{"head_dim": 64, "activation": "swiglu", "norm": "layernorm", "rope_fraction": 1.0, "tie_embeddings": false, "extras": ["capped logits"], "init": "orth", "init_std_o": 0.01, "optimizer": "adamw", "grad_clip": 0.5, "decay_fraction": 0.843, "seq_len": 1024}
Each number is 500 + 25 x the weight over its row's rms, rounded and kept within 0 to 999. Layers, rows and columns count from 0. Numbers have three digits each. The size before them is the row's rms in percent of the matrix's.

# layer 2 MLP down (transposed), 192x64, rms 0.079, rows 136-191, columns 0-63
096:505495471564527507456486531520499503490494562515472475526525490418529502478492496471526507470501526487519495502498487506510513528492516470516472497460488473519473482534466485512534488507516516
110:480494512535512503512521512515477477469525490476531502491489480514547519545503497492516508519462484464512457474499485534463484540476479505499521477494517459544503454487520536519492482537451545
103:541471477527491528505487502512541488561505508561528484498463521524472489478513492444552487534496529511500460479506481497536514500493481513494480499489495484511496450476523484515483484473461502
111:510494486508505502516486518488504480494519495476539494472464492481477503524505484502497533526496454495481536508469474502511500507503490496500549470390527514533511536541497531477479523533513498
106:533463480491488516499457493476495494476505477499534465553528526513512501489531491474520490508491487514470506487501445475519486497515526521546471527522471493502441522504557490527528512471529470
102:539498488553500474494474523529473521537474514509502514486481488515515470491517506523506487499520474514535506487448510519487534529492433504534535473466470475492472511478529498481516454485496546
093:557515490477490471500463552518513523523490488492543490504466496534525518515503490448498497494499509494456517500511498464514487498475517546484515480499482501525494528440499436527494527536488505
082:511466498533436497500540497547488498548514502487526492518507502491480510499536508467488453509503541502465494491509459460521519530516502498537490485437496540487489546476484498485481489498523500
110:501480540507447523484469454465489494487519484512519533456495471574502492483484558497498486479509505508527574495497490462526495490507487474502481535499502486494503511507498524540506484481504489
097:487515498507480473559496551513509505518459482519488504494543468546474508482520550491526463526496543523480472521485498489502518463500486487485484478544479499513504492475511479473504446547506486
095:496460461490502511507510497491543498504511500456480490487475511492504500477517546488524526485476514503469491523488475545508489502523485491459505528480514539480510481551498531502514536478406526
114:501475506422491539498477528473515509537501500492513509515484520496468483499520499509518507494425522521485512494495482465490524520501485528482502481481477511495545545496506559526499460515461522
096:481538533524510504497525463455497523484515524477472489487494461509505499511515463485523525528489487552502451506500525547533523514490459537474481488469465489503459521534500466478530474506496521
104:516508482487510502544474475504500494494469463519462475492545492456525475538453466519505517496479489491540522464493512495486553494487515490528495489484492466509473523554499487525479544540531485
093:488529515515505467493505485460488468464456489528507476530482528498467516476492503458523502559496515470519483473481502486512518489481476504557505499503520450533544489532523485511506544504534531
099:477529518489521477439502525509493511490520529442509476457533466509480489480530522475514492497506495497517497457518474541485501496470533487524521533546514472507499522537479501508525520539464466
097:471542458510529556468463434511500509479489517484498458522487498510528486516480470504491525529472511485508488508475543492497518462495509472546490488467511462525517532493534487524506507534501515
094:509457499512448530490496482548476530506528520525458511487519519504489462509486489500513546500546562530495460478497496485481506501485484466498547527496482493507489497515476469458484514511518543
105:506491480493501531508501495502561498517441469526515547527502542514453483498502523510498489520444502525531507508493509476530509503512465468503452487530524519496501496432494498472470512475500510
114:508483502523494481528506486540533443447484516470488503508494501520526504523494497537533525491526521456528460508460496477468529474456515489534499476489495490485526495531547496520467472540507498
116:484502473459549489518501521454477499529513530514522485485490495541477495539463500481450506516444495520535469492540478516501507518519510489513550480500508519512453503502471540466500493502477474
096:538496513510505542486520495493494495523525491504474525531443486555486491464503514506451515505509542505526446520544498499499509486498480501474538431476514457520491467482491520499500519515491508
100:505497518462518512475521488475512507525524519505537485491486468560467488470485512504513513489489533510490525485494489494507510529490482460522510500489473468524499444493577534542461498466466486
098:533518509549466475486470466537511498479507532493495503487540497505461526474530541483497484525528536489498487484493512487534496510514515509479466532505497501470492465480465511549551477456461484
102:514478490520489527549577537495497483487530489546461485515486481514473492508521516462468484454452480507493509536499491539509506548514482476475498522510504522500505503482531467472515483498477483
099:491507518508492523457506459501536504516532495514518490466484500477497475492506536496461486492498511521499564553526490489510496506508499482485486547498519501550459507471503520527501499440435482
086:504516492534520483540446522470478498492448494487500478476509544484512486464548524486500466461479480507490541512499487510518520507517479497527501499466520523547532477503506462498497528552464476
107:489495518552466491474529471520486515528505515484486502454485457545514544467534549507505493502531444477481502483524498507467465544488458491471518495488490517500520468499528498485523506505514523
097:506505471450470513528508488483501488509518478542521485496512532429490488531484487511507505500458561535527470513510498492504531473526503536497494502508534475527480481482510503556508473487454482
094:529480516467491530466528519506519537488512492512470520512519514463560491454489482501476517507528508493454529482492536486508526501476490527529525470532503486487507494495469458448470522553487490
100:512454492501476511518477487465486509479468543563478561538515477495497554477476503536478467504506514487504487524459522531510497469481500521454534510505513509466508517504514486497504478484529479
102:540500470488481482493493499546465476473536500487491494459500453508530507505512521509518501528444506490457523489488509531514452521495468470549529549532489498514477473537525517525518498493514494
101:497501494498533520493504519562458502441521516473496514505533509501461512510511465520507527495435463501479478480527516513484509534486488450532489503466480492546519473495520528522507521513470501
119:506469459462518496518503517539510521517491469492540438496514501446481479504480467488519487511488549539506486527514485508460512558514520475525485494465511507520530485496538512468480534501500490
119:490490519547514529467522480497436566519517495473499488480510470523489486482526508479491499468561473518501507471480525494487505513504465536452516526502502523505479478465521479505543503488493529
089:480500541505446506486463517500521506492445491482539512496523469505542526511476496522491478514467503509487490552442495475512496497491498504509480498467488492468529489527535546540523474480523537
097:526488489512467488484451498520515460491446510558499532514488535493541523488480476519564480514481482491528510486502494507469512502492514496538500507514487481509440494510448501520495474518514541
082:498465484440491531497529453526487525478506485470514511529492518469516518508497500496530477447469512509504528490479497511508527518453483489526566549491496510480481484461470513510510504546490519
072:509522512489492486516543499473499507465515462498497473473528463423511467487499500510492457533495537472497541501466520489507492501542532501495524501483492497525510561476495510494474491560495489
109:510494466491462494470524505487524544520493537484503482509530497453498516472507505511494524508494525514492481495559511489517493492462500482467457500492491503490507488460591473454497514531530515
094:499484521481532466529522540497466523498483517532482509545483481529491528498484476503455501489527447508502493472537504523537495515500534462476484451499515490469478508510522459549526483476487525
104:515501524501500445538477455450533510473513501485505513472512520531494498454547503500537485498485489524512476489479552532485509444472493538499470541509508503490476496525537524480519513504487491
097:499522490528553518496420519485509484500510487539474512494452487507487503471515502472514527508508474510523490501516528473489519548468491486533517496560477455533501484499486505460495463482499502
111:515483493531481452474532505547529497512495515498509533550508514476492489485503506485556492512447499482519513523467512506473480467525490494500454518547466492491512538496509515494516512440462482
105:504494503540528503487506515509497481538469507509477493552511479417513514471516485480512500513471484516511461492526523511527522493498521470475468419476500493510505504477545488496509513521529532
093:493493551449478492504547505494507510541485542483468493453506497502543514515486503485545527484476488480499520496461481450511509462509465545508493493479488528501507541461502485495514477500531533
094:517471493544491476528498498506483492532504504517441487455487471500518527492463479498514528494494496494501503525549518496517493501523525447489498475516530532498555478482462478471551477536534485
089:513514469432514541501485490480516505497489522500463506501482524415550522502521492498493532510509517504473478512471483530498496513507514517508520483500510495509465493510522471536494519522461434
100:523515502468503494527500496484491461519465477510479564498518480514482486477471564498506515488466508517546498484506498464462501529552498475454484514520477510459524457483497511522507513514524531
096:513493508466510452497507535554544516488516523525495481531481497537471509514510498494474481514475512504506476518515547484504428486494517494475470531499484505479514492483548436501468534498515505
095:465527489495494518499542527512521505451480504494479493471518520505514462486487478504515478504537515492490533533472499480519496515474482473498527547499535502493526514522446564499474474476494435
087:547486461499503546506525503500482465494472519496503511502497499443474494523481482472486510530523503545473495503506499460512472555539520506520483478547509504501456515504484495452467495503507554
101:525509478487449469498476492481514504500498508503493483503494492550525468480529537476486475512517532491492562495490498497539523491519494546508488542435545506506470500449494485484518507453507504
107:485495492563468498515469491494548477477529515505519514511466439565491519473525528485500494485485481497504522475466492520506509502493492493448531492499510531488478523518495542544513503457517499
100:508506506508492514519447519522446538480488524517490507484533476501484548461529448524473476488517533533526519504455513506529531490459469486490488505485478502469479501514503525553490484490493531
099:473492495552512502451483484524509507524511510539506476508446494511567479440506516453488500524493459481516487513488513500503494517529509498522490519474523469500537501506480534512506450501526469
# layer 2 MLP gate, 192x64, rms 0.0895, rows 137-191, columns 0-63
111:501471490462465496500483492517502492496557478472531495441467499527502482541515563486457493530514513497485544465523478532495502487481436510533500519502502539530514490497492507513490516507488495
104:502460508530503555494541516516510488495512516493562496449466509513497493486505485475488531500518495495489491480486516494547484492488489523462511515494504455493493545490489486495471456439548463
098:530456506493496521515501496477503502506477503493522486468460519475493544487496490483495566528470482512470503493472484515519512521504520497477530472448486504528493574497512544472518543539490512
110:503525522510488518480448508525526494492578514480488461488524471496513458502471536479537529500493507537466536486518480501507449519514485484502500541508517503494492495543505484490508478467454480
105:522512484517492476454477514536514560521494460519497498505494488472530475480503528529510493467468523510500560498465526526495533543508466497543526459450471489472490506510525492506511508494482505
093:500517522527507481479450522492441496507504476454507525524552499493503514487503439500511502497526523520493508497499511523465479530485439511508539519510509477535517539515497466522499535457517512
079:520506483463532514515519522511521497458519485469519549508460505489546463458450491519497544512515486531504509477512514515489459529517498452514522496527519498491480424519498493483509515499501508
097:519504506471479480517490503457519506510470534511512501541495521476555516508531441505502503524449504527509511535488484494511505543496489490536520440527475481485519454510511506469480544498509468
091:479514538508523489464517453496527501506526528491526457483462482510505531506494518533495521486490498507462520507494502556515473457465467512473511490522486490518494523545460536539462509483455501
097:502466473480559483508504533532515507471535503468493485509457484513482477491504543451462518468479483472469524512477482544513513516512489543498500528505493513528515469521533508486505505455458511
111:565505505486521498543487506470494469459489497507422503524524478497474512476510507520542504515446515489482510506500489481519509556488521511509525466483481499538490469521529515489516466516492472
123:480463464539514495519520527545497455475541516496507518478486474536499454482495580486532479486474493508481484513487507482476501523501506491470513524494522463499512498531455518471501471471511477
111:496503488508492463569473486508499456503501441504501468494499517467525496524527502532510551470485498499514517492517548499466552487510508503479490474489469486528500543540488501503496520526528459
092:532496465484515527529505510521520511511558488488462538491500474489550489504477482518475478438487523507522527545513512505498479545528501501478537485495478524493495474495497535504470531466455473
098:453474479468496536480508477522494580507477495483520528535478510505521464546517529486514484511525480515525509465533510492470490468517475482551495480506505486517515520478505471508505525490453523
099:543463547492512499476536510529509500507497477459507518503496526519459462473486556458472504490516536523456487480526501538522517545491523452491492551499501500497500489504470485510477491479502492
089:475530530491524522470493552525478479523528522509515463493488523499440497480522526506517481533511520493512506459533481444502502474496451472475484535504519538494535473522489521513502504485493541
104:482523501527526528523499488504443477444491501478479500472555533470490474506471499478497470505505503484509496519494512533479488516551561457485496528511501521508514507504488508498478462523560487
131:480488483481504473489490510508509479465549437505492486522491505478521460474459548518475533491539501482430489522538515500511515484523541474493497513521487485512532489539491523497477482509519533
111:487521478479505446515482534498505460519522549470496470466457534508493496528460509518476498496452524503516503507544502515530515525489472524531504504494508530545508481516454539455497499521513496
096:496513573504462542505532448510519473490532506470507470469488495543518514526509498477522480476489525480459472522489487501551481515498438514465528493499522501511505511507501505506458515490480506
097:533518499463493511526538519505561479486493513527544477504498483494463494421494516501527490492509526522495448473516505510504550537485491471506501513495507439485499481515513514484514494458512494
088:489498494467505547497483538491506514555486511498497494544461543495535473512488484519543505482472471451487496491530484514462484524517467495506476456507512510512523495498576465483490506515498514
112:489487491493507527524474481534471501480458511499476473529526483446512513493532427497478524519515493538522522477500507482489500482494506519484486486494495536490547517496520513451493513565547512
102:457476524519525476461483481535519478507520480506467498521495475510502496522519525513456548470474472492514549567543486486507479516488537464468470511501511490549489503503505492518527503475487497
085:507499473498540479487511538490491489509522492536523497503519476483508512474555461524528481487498514475482506516510554502509528544495492474539477501431488471508487440526516538476497507523520479
143:470477483526547539514485481536486525482537455450485523518499524480487481536435495540491503508506496511495501510503515486500518531488516502487498498480538496521521495539483549461458481468511478
120:487538481535468491523502489550496446462513502504486530468538492494492502511485496538524490488488509485504502491519517511516500491517491522481518510459519466497487496516459524528525402469485517
090:532512496500482545454525546508500499501486482508470514508538487501563519468478513496503496464504483512481570467507545485499494535481529531515479460485510512468510496498526492457476530488495490
104:479479486459537515525478532529460557535472488478503514484523468493483484489491488529507484512470510515518491488507518530517524483457507511520487510485537458461541476478511483513502543519561498
111:488507507498497482458492517531508529492502481500481493535495497519515466513535501481484522478542495509475500497493527451472517467551469479525447488524449487527525554503497459495506526452510528
095:528508506473521522530466504523486508470519521458479489458497487495490512537473520494524469502468556514503526503521500495487463519512522472514488509446536531564516499518511537464457481497485497
115:506498466493532507493538453556508548481526465482531492478516518476450481521475499483478481497509520531502494469511519522486520502517484485486469538477512499563534496506489501478464518472523465
131:490472466509509486532477506503501484468499474502484534543530498485490469515479491482501512509510464513493479488481519504482490516540545461491453483499481473514523511597497528512485471501549509
093:525479516504525483556506489463497466513524531470519464482481546485460504532530501490553529518499479511517527460543534513477475504474501496491513500516483517512477520496478490503464511468480445
089:462483489493457520518499511470532487496513534497526494465498482510491529469496545488450524495476566529499480521486556477532547517516478520509533481504502492489483505468542477483502493478465492
082:464471468495513476516516452533467508521555524495451497509500520517537525540511496446479498493516510506524483457505498497522500463521459480500497472513477493528539502501469513491477468501550507
068:489538503515498518536507456458454499485498524517511432481540471498532472491506470536482514489544521467478510508514528455484479479505523488499502485476508500531503545518487511483525472523477537
104:503520579516527489541472483515488478486489425523484509512503484496525490520471488475507499519510473493522522512450512507484488539525496504533506471506496503500496474547461511527484524469484460
086:527504495477502480509471483519476552526514522450560466496465500492515496504537485492481494502510489537491498516534499543528487475516492518534490486531504468472528496482459456530473526514518452
106:477538472500535482514455521495463521489514507489442548513530463468526509486492465534488502517545496472516525519479537502519473508515516491505487446510508526506539493495463473506496498520495541
101:446526466500485474505522481531442524477485493480508476487536489464528477542494473516505535525510520507495504508461527465491512440521491513507493513471507515484550502514507456521489494502550502
104:532479456527479466472496495554446492488500529510477541522509483463478498497504505520498510499489507470505532522464540508447504465541525479504463503528476518501535514508502479520512531456495494
098:485473487478495483534493474495496492455519508509475507494525500542522486559490548473490492504488470498529581525458527511480477505475489468545493507510481492491522516516447509522519507489530497
104:532500520515522506526463481512515528445545480491526473500497456503500488458507550488484504449519504499505490507516507549503483507494454535487504542525508444474495483518498492529477510455514484
097:502489467517541489491493476547477522461531488515494498456527550492488525515480526502454475499505461531477499448496480499502468522507493516468494538506495494503509493546471522500461535491553496
096:473532516513506472523467519481478464476474548495458514512530512498545493480489447547501476485511512471548501511510542452493500544482502517468540472492468482505516489487525483510520503507519483
105:514490530496480515498500522494478463528521469481511534477483494497540469476500493498476521501487531531511505468475483491513511513505563490476476521506478549448541500481476516550500439513535512
096:500501440500522493478493520567548489502511533473488509515478467535493493535548500500453494511489485506515525523489541482494466480505474525466491511496453529509500524503527441516493510509517495
094:458509512512486539516533497519508470450500495519472512514503543504489514544484466520480472501546485496519478493465547498485486501485534455473507530475500537494518479489498509524486455454524460
081:489477494501529489462488491557494493504533516494518494496457552499489491482521561483492517502496531511449503477490522514537480469508506567464482480507521492503496520465464496526476518466474524
102:504471481470475530515470498506516471514501549507459506499510534505529548526509507530475489508472485489499512499550493557505470524520489466479468466518499526514511431537507486537498481491490485
114:473488483479559480528494466538465520471518540472494485508511467526485516493486504528503512465527476473516484495524509459494482487544502500500473470470510547526511522541492518515495461479527549
093:495437485533543507492518482499516475531533496502467498536468513484557475498473533473526540523497482465470493468529524497494459488556545514507491498514483499517516505533525503487487481486505488
094:532495490483538501511524513475535471464513494522521504506456493513481479523457541494543472434488525498461524469517539510541492465515504513474466502493502505551475473497522514491516492472509499
# layer 2 MLP up, 192x64, rms 0.0808, rows 137-191, columns 0-63
111:497496491507511491490492515490514515520487534541507473493524464482474506454517480513483483482516494549508543554497527461498510463489505492469477505498517515460479558492499475492496495456548440
107:443540533516463468496512520472506518463513494477495491527509470470531511503474488559484531482499493518518568509476499482491501513496521503461528479491488518485507540525505486463496543518533516
109:503499478472496470547447531469536506503502483525494512546478506495505464532502500478518502528502467507484504550509495484523563533505515466512472427486502488489500488528535524490513508501520483
105:515515513490469502537486518502553464536516535522482494473481494492503460508494539465527558514495486535483498475497499522487516511474444491448529501464515507505480501503487484534536515527470469
108:532480502514498475458525538517454503516448488516508534532465514491472498442532517508495513475492457501505520472465505499486575503472511507494491512470501469523486487495530500509516537492502533
092:516470517487503498497516473479568477510521511489533478478485461516484530519517522478513504501463498503492506513540518472540530481467444542505495517485523544535499499457508478459540473486504497
080:541455529474504545460539497458482471498484443515496524450467458529478465464498533498513500468504526530511492496530533468505463528504496485486496513485517519510491496500505483510527523507499523
106:482519566485497514467467525463441483490489472493482545502518511545526485502497511477498521515492521496528545515480487467521501508516550488522456506482507478515492461477507478513539508536518483
095:527468505491486460457542484520466522463474533469528461504459525502510489523520472508511480509516451468521518493506461501501446473504530493499489519474522518534503520529456510510469524509515503
105:506544490492450471509490463466515495495494518501571494492500490472470501548482490521507458539495515524538510503538542495504513487511481498549450502476472497521533504514482486538479500511529513
109:485511483498475534470458500503462478551499488546492479536509506461480497509525460536485498555494508531488475478503472518506529522522493477486501494499514474477518499521474533505492463549494558
114:508446469511495510526515513530475487496493509519550529506511486502526462462477532480512508478478502489464474506502459442473500488488544490509495507523512452465543490516492538523475501492550487
094:526526481473516462486492482466540523532435506545537491474501488471521493566508454516545487524471520497495491501500523488509517485507467517511520480459516482485522468510528483504523499482479487
094:512494502486507501511537536509567523523534482496501506434479492501495482487471512539448469468502496442492477510486488514498509525488497486469504507525477518464480533474487553501484487482482462
095:529542530503479483518481456508506495488449551518505497520517522499528535523547426534480522520508497479512509478497518454475526488500484537506482465454526494518480502485502496476489504517513505
100:508476535506465483546503553507435514507517500514476472499516473500468514489523504492487449479532495539513492517550442510484449520502496499475485495491525535463499501468487513524496497480496483
093:504499495476534544507514501509488494487527486510489477521519484468543512502508510505420507478495502485528537519499544483527453507501554516522468476531454521465523481492517510488494480460491466
102:480519502494515515525490507462470466492469508501499456471497518502511522519474449479480490507522516463464495577486463526511530464525516504470537531502503535505476530512541496498512485542486494
111:458523523477468500473517503498528511497509511481538496502528481523515490508481512511509522485479533509532520529558480529571460497547476479442456505491514496491491502517497489485492499451473517
117:495454491485490519498525530484513489554501483511526494546533484478440535543465488496523463514492519525503497552456502494464516503458516525535518486492509496494507506482534479478520471491464492
097:472505519476469472508496473492524528497444493510519454484535486500524513574503452511567521499500488493523482478470471500524486545536495495472520513499490511512519521503512482479515512458481497
099:463468507501561486493461513516462517467518526490478513522500481512495511487492477518471509484489500467501533464511528489493432526518535455488497451499507498504534493501532562517510479504500520
092:483499550478517507518487470495469504483473519493532506480527488510488517505593499501482468543497546467553518489465491482499483523477486541494468468522502494489502481462489494514493501529489529
103:512496517540502507496507522521479499489517504481435459486516477496497492492554476512481516483514506527489493524492446501457524559457463547467521529470510527468504536508499525484477501492503496
103:516433496499432503518523508440518494514448528491505544524504519485482506493521464540550484535486478521482509483501522496467511495494505475520505490492490527519503516501482518485510484481557497
088:494509509490491502513483503502495538554467487473541526483493537498474491492503521466508428476484444546489548522487501487490519479508489510517493469474486537562529525485506491487502524511488486
115:550471481510551490499505507476489533519498447458478496504516530491455491507497526499469478505495461497496523525468523528438482499496532478491485519495538505520515542514489490510473531507554493
112:493538502492448495510468498507514509476486540514514516519463521510507551516500474537483457576500480511511493466461479493527509505510497484501502481444538510483508505490491496468466513548525496
095:505539507481528495511499507488508489556496521518521480540447534468483512534492490575534542467484481489502502514530498490482516460468479516520491520492502489509499490521461508494535445492482510
101:501453466497465517490483497464521517526490539553494531525518493484475506512490477522495490513450492498479501516453485518541496510454495526500516473527489470455507516494481480523534493561504532
110:490537477497476525505488432459499507501471541527528520472531507479525539527499446513490501564494492518544503478485507482482493477474508529495523498467525506456481477494501487496466508526518496
102:493468548516501454467498542506531525536457464511517481499506492478441490434500495501531474471507493524495481505483542479517516507538501510462481524499494486453539501512502503510511519504510474
114:495508528458523494509508512498456485457482523467531475475510433515515504482474495509498511475515481503503511507502494477494497487512510474535505454519450464483500462530566538478521542479504501
121:490499493538558518507505499520419506494537491465485505485538487509500487491507524504513479480526463526496511468462532482440494487490500466486505519507507529549489507494456504497504490530521541
093:519487498475540534513471459522487492494562524483475469463464538491496486499504515488525497482536485517547497486519511523467489492517432522476496529537504513506468518521496501526455513506505468
097:486486492513507542495521452502484539544514527487513514490533457483518471476560500457454485497541497536470460475489522511503506495473524496498539525474496499483488503493496491478481491462544529
082:519521525512465496509493512474490470490483494493523486423519529509495479471529506462530522503516509475490481504529499524485504493543539486494495526491490501486489579501518495493485538490469432
073:508517469511511450511488467511535508500467529482482531504486489478528513531544481518472483531497448544502521456525516531491505493450480540522488518525495473498530493511511450477521531500482476
102:513492454519491504486522469533527530461544485507493481442521464533483515490538524446475499524550480488483509457515509518491476471516498510481495517504514534482521523478484480515481498468543493
092:517470483516485484457484525498479517506531509498462474515490497479508489503490527468533505511488492572489501519432525532446481516459495494518505491532528476507487554503505482480506496501548477
103:493479488495503484465479526494482485476525504547520507536448517500489493456506456538486504516514484484517524475538513496534542465531512472517525499523516528529498518469527473504500471465439483
093:476474542520501537464493495517485488493499484474496522492480566519489551522484516474482560441517494485514479484498498479514473512481508471463509495547511499495500506495496475502464506464556512
109:503480484466444463501478509477520522524475519522540525551485501494508504505469468518500525511460515492492502535450478514469514505512498511565483445495493497499523544510542488480494491522481501
102:485515490472524503500474459541503510438518482530501489506500477526527517506485498478433540490552484472544509500475476527509489511480486531479476483533499517485540511504477485524504496463546508
091:493494488534530482528462511533499495454483474508477516558490504498476508493554489499468506551522490478527489501495458514483516513445485518479491499512507507471479510517486483541445532486533533
094:491483508490495501480450493487490487486470514487506548553514513493467457517519514542467480501519497488542516500459513512478488534480526504479500489517498476546498526504498500500453543537517568
096:530516486506484517503550493518506511524491501530484482460486500471485518512505517512506548516468452531489491459486485530512494468501521491509471545482580479523504499511476528477465476507466458
097:531452501480534485469495501460480490535467509498518520521501484489512559527502434477497478518508526478505521498468478489530517495464509486496520469490508516520509541513525460473510509544459532
093:485532492454511495518468544485479504551484488463487513500487499468565471531497504530512541494456499509511507514474468507470526502529503516530495437507538483525497494512502494472543504518510517
109:533490487505486499490483523508488527561469497472508504524494508499480483465512525510485559498461468526495486565488473513474515480441484554510527498482482521513491503499498474478539484527493535
088:468492525482533478486508515470467557525490525509479524548494538517505491499494517510527515499472506514515527504478490469482518483463510487475517485504449474485533461512507481509484542535495426
097:554480480475469491495497488459527524510478491481521535456521487521517563528507525497470446505495541500507540485532471466490492471517515506486472512453533493543515498499497489472513500514508508
110:452459458519499499552532475509482487471498547520528548509465502509487538488516471528523495479498507526474469482508539458495521474512481530498493466478487522546497523474487485492509488475489526
097:506491509509522484482513459559508500446521495462544468457520468509500511494515497502466470484509507491505511471494502543513472501497554531497513554517462562535495496488480498499476510485502498
100:488526481479474504529479509493522514458526504511492484504503440499579474480478521518554472463509473490532523494532491496529497543503513511524507506518477498496496480473524514466506472499452533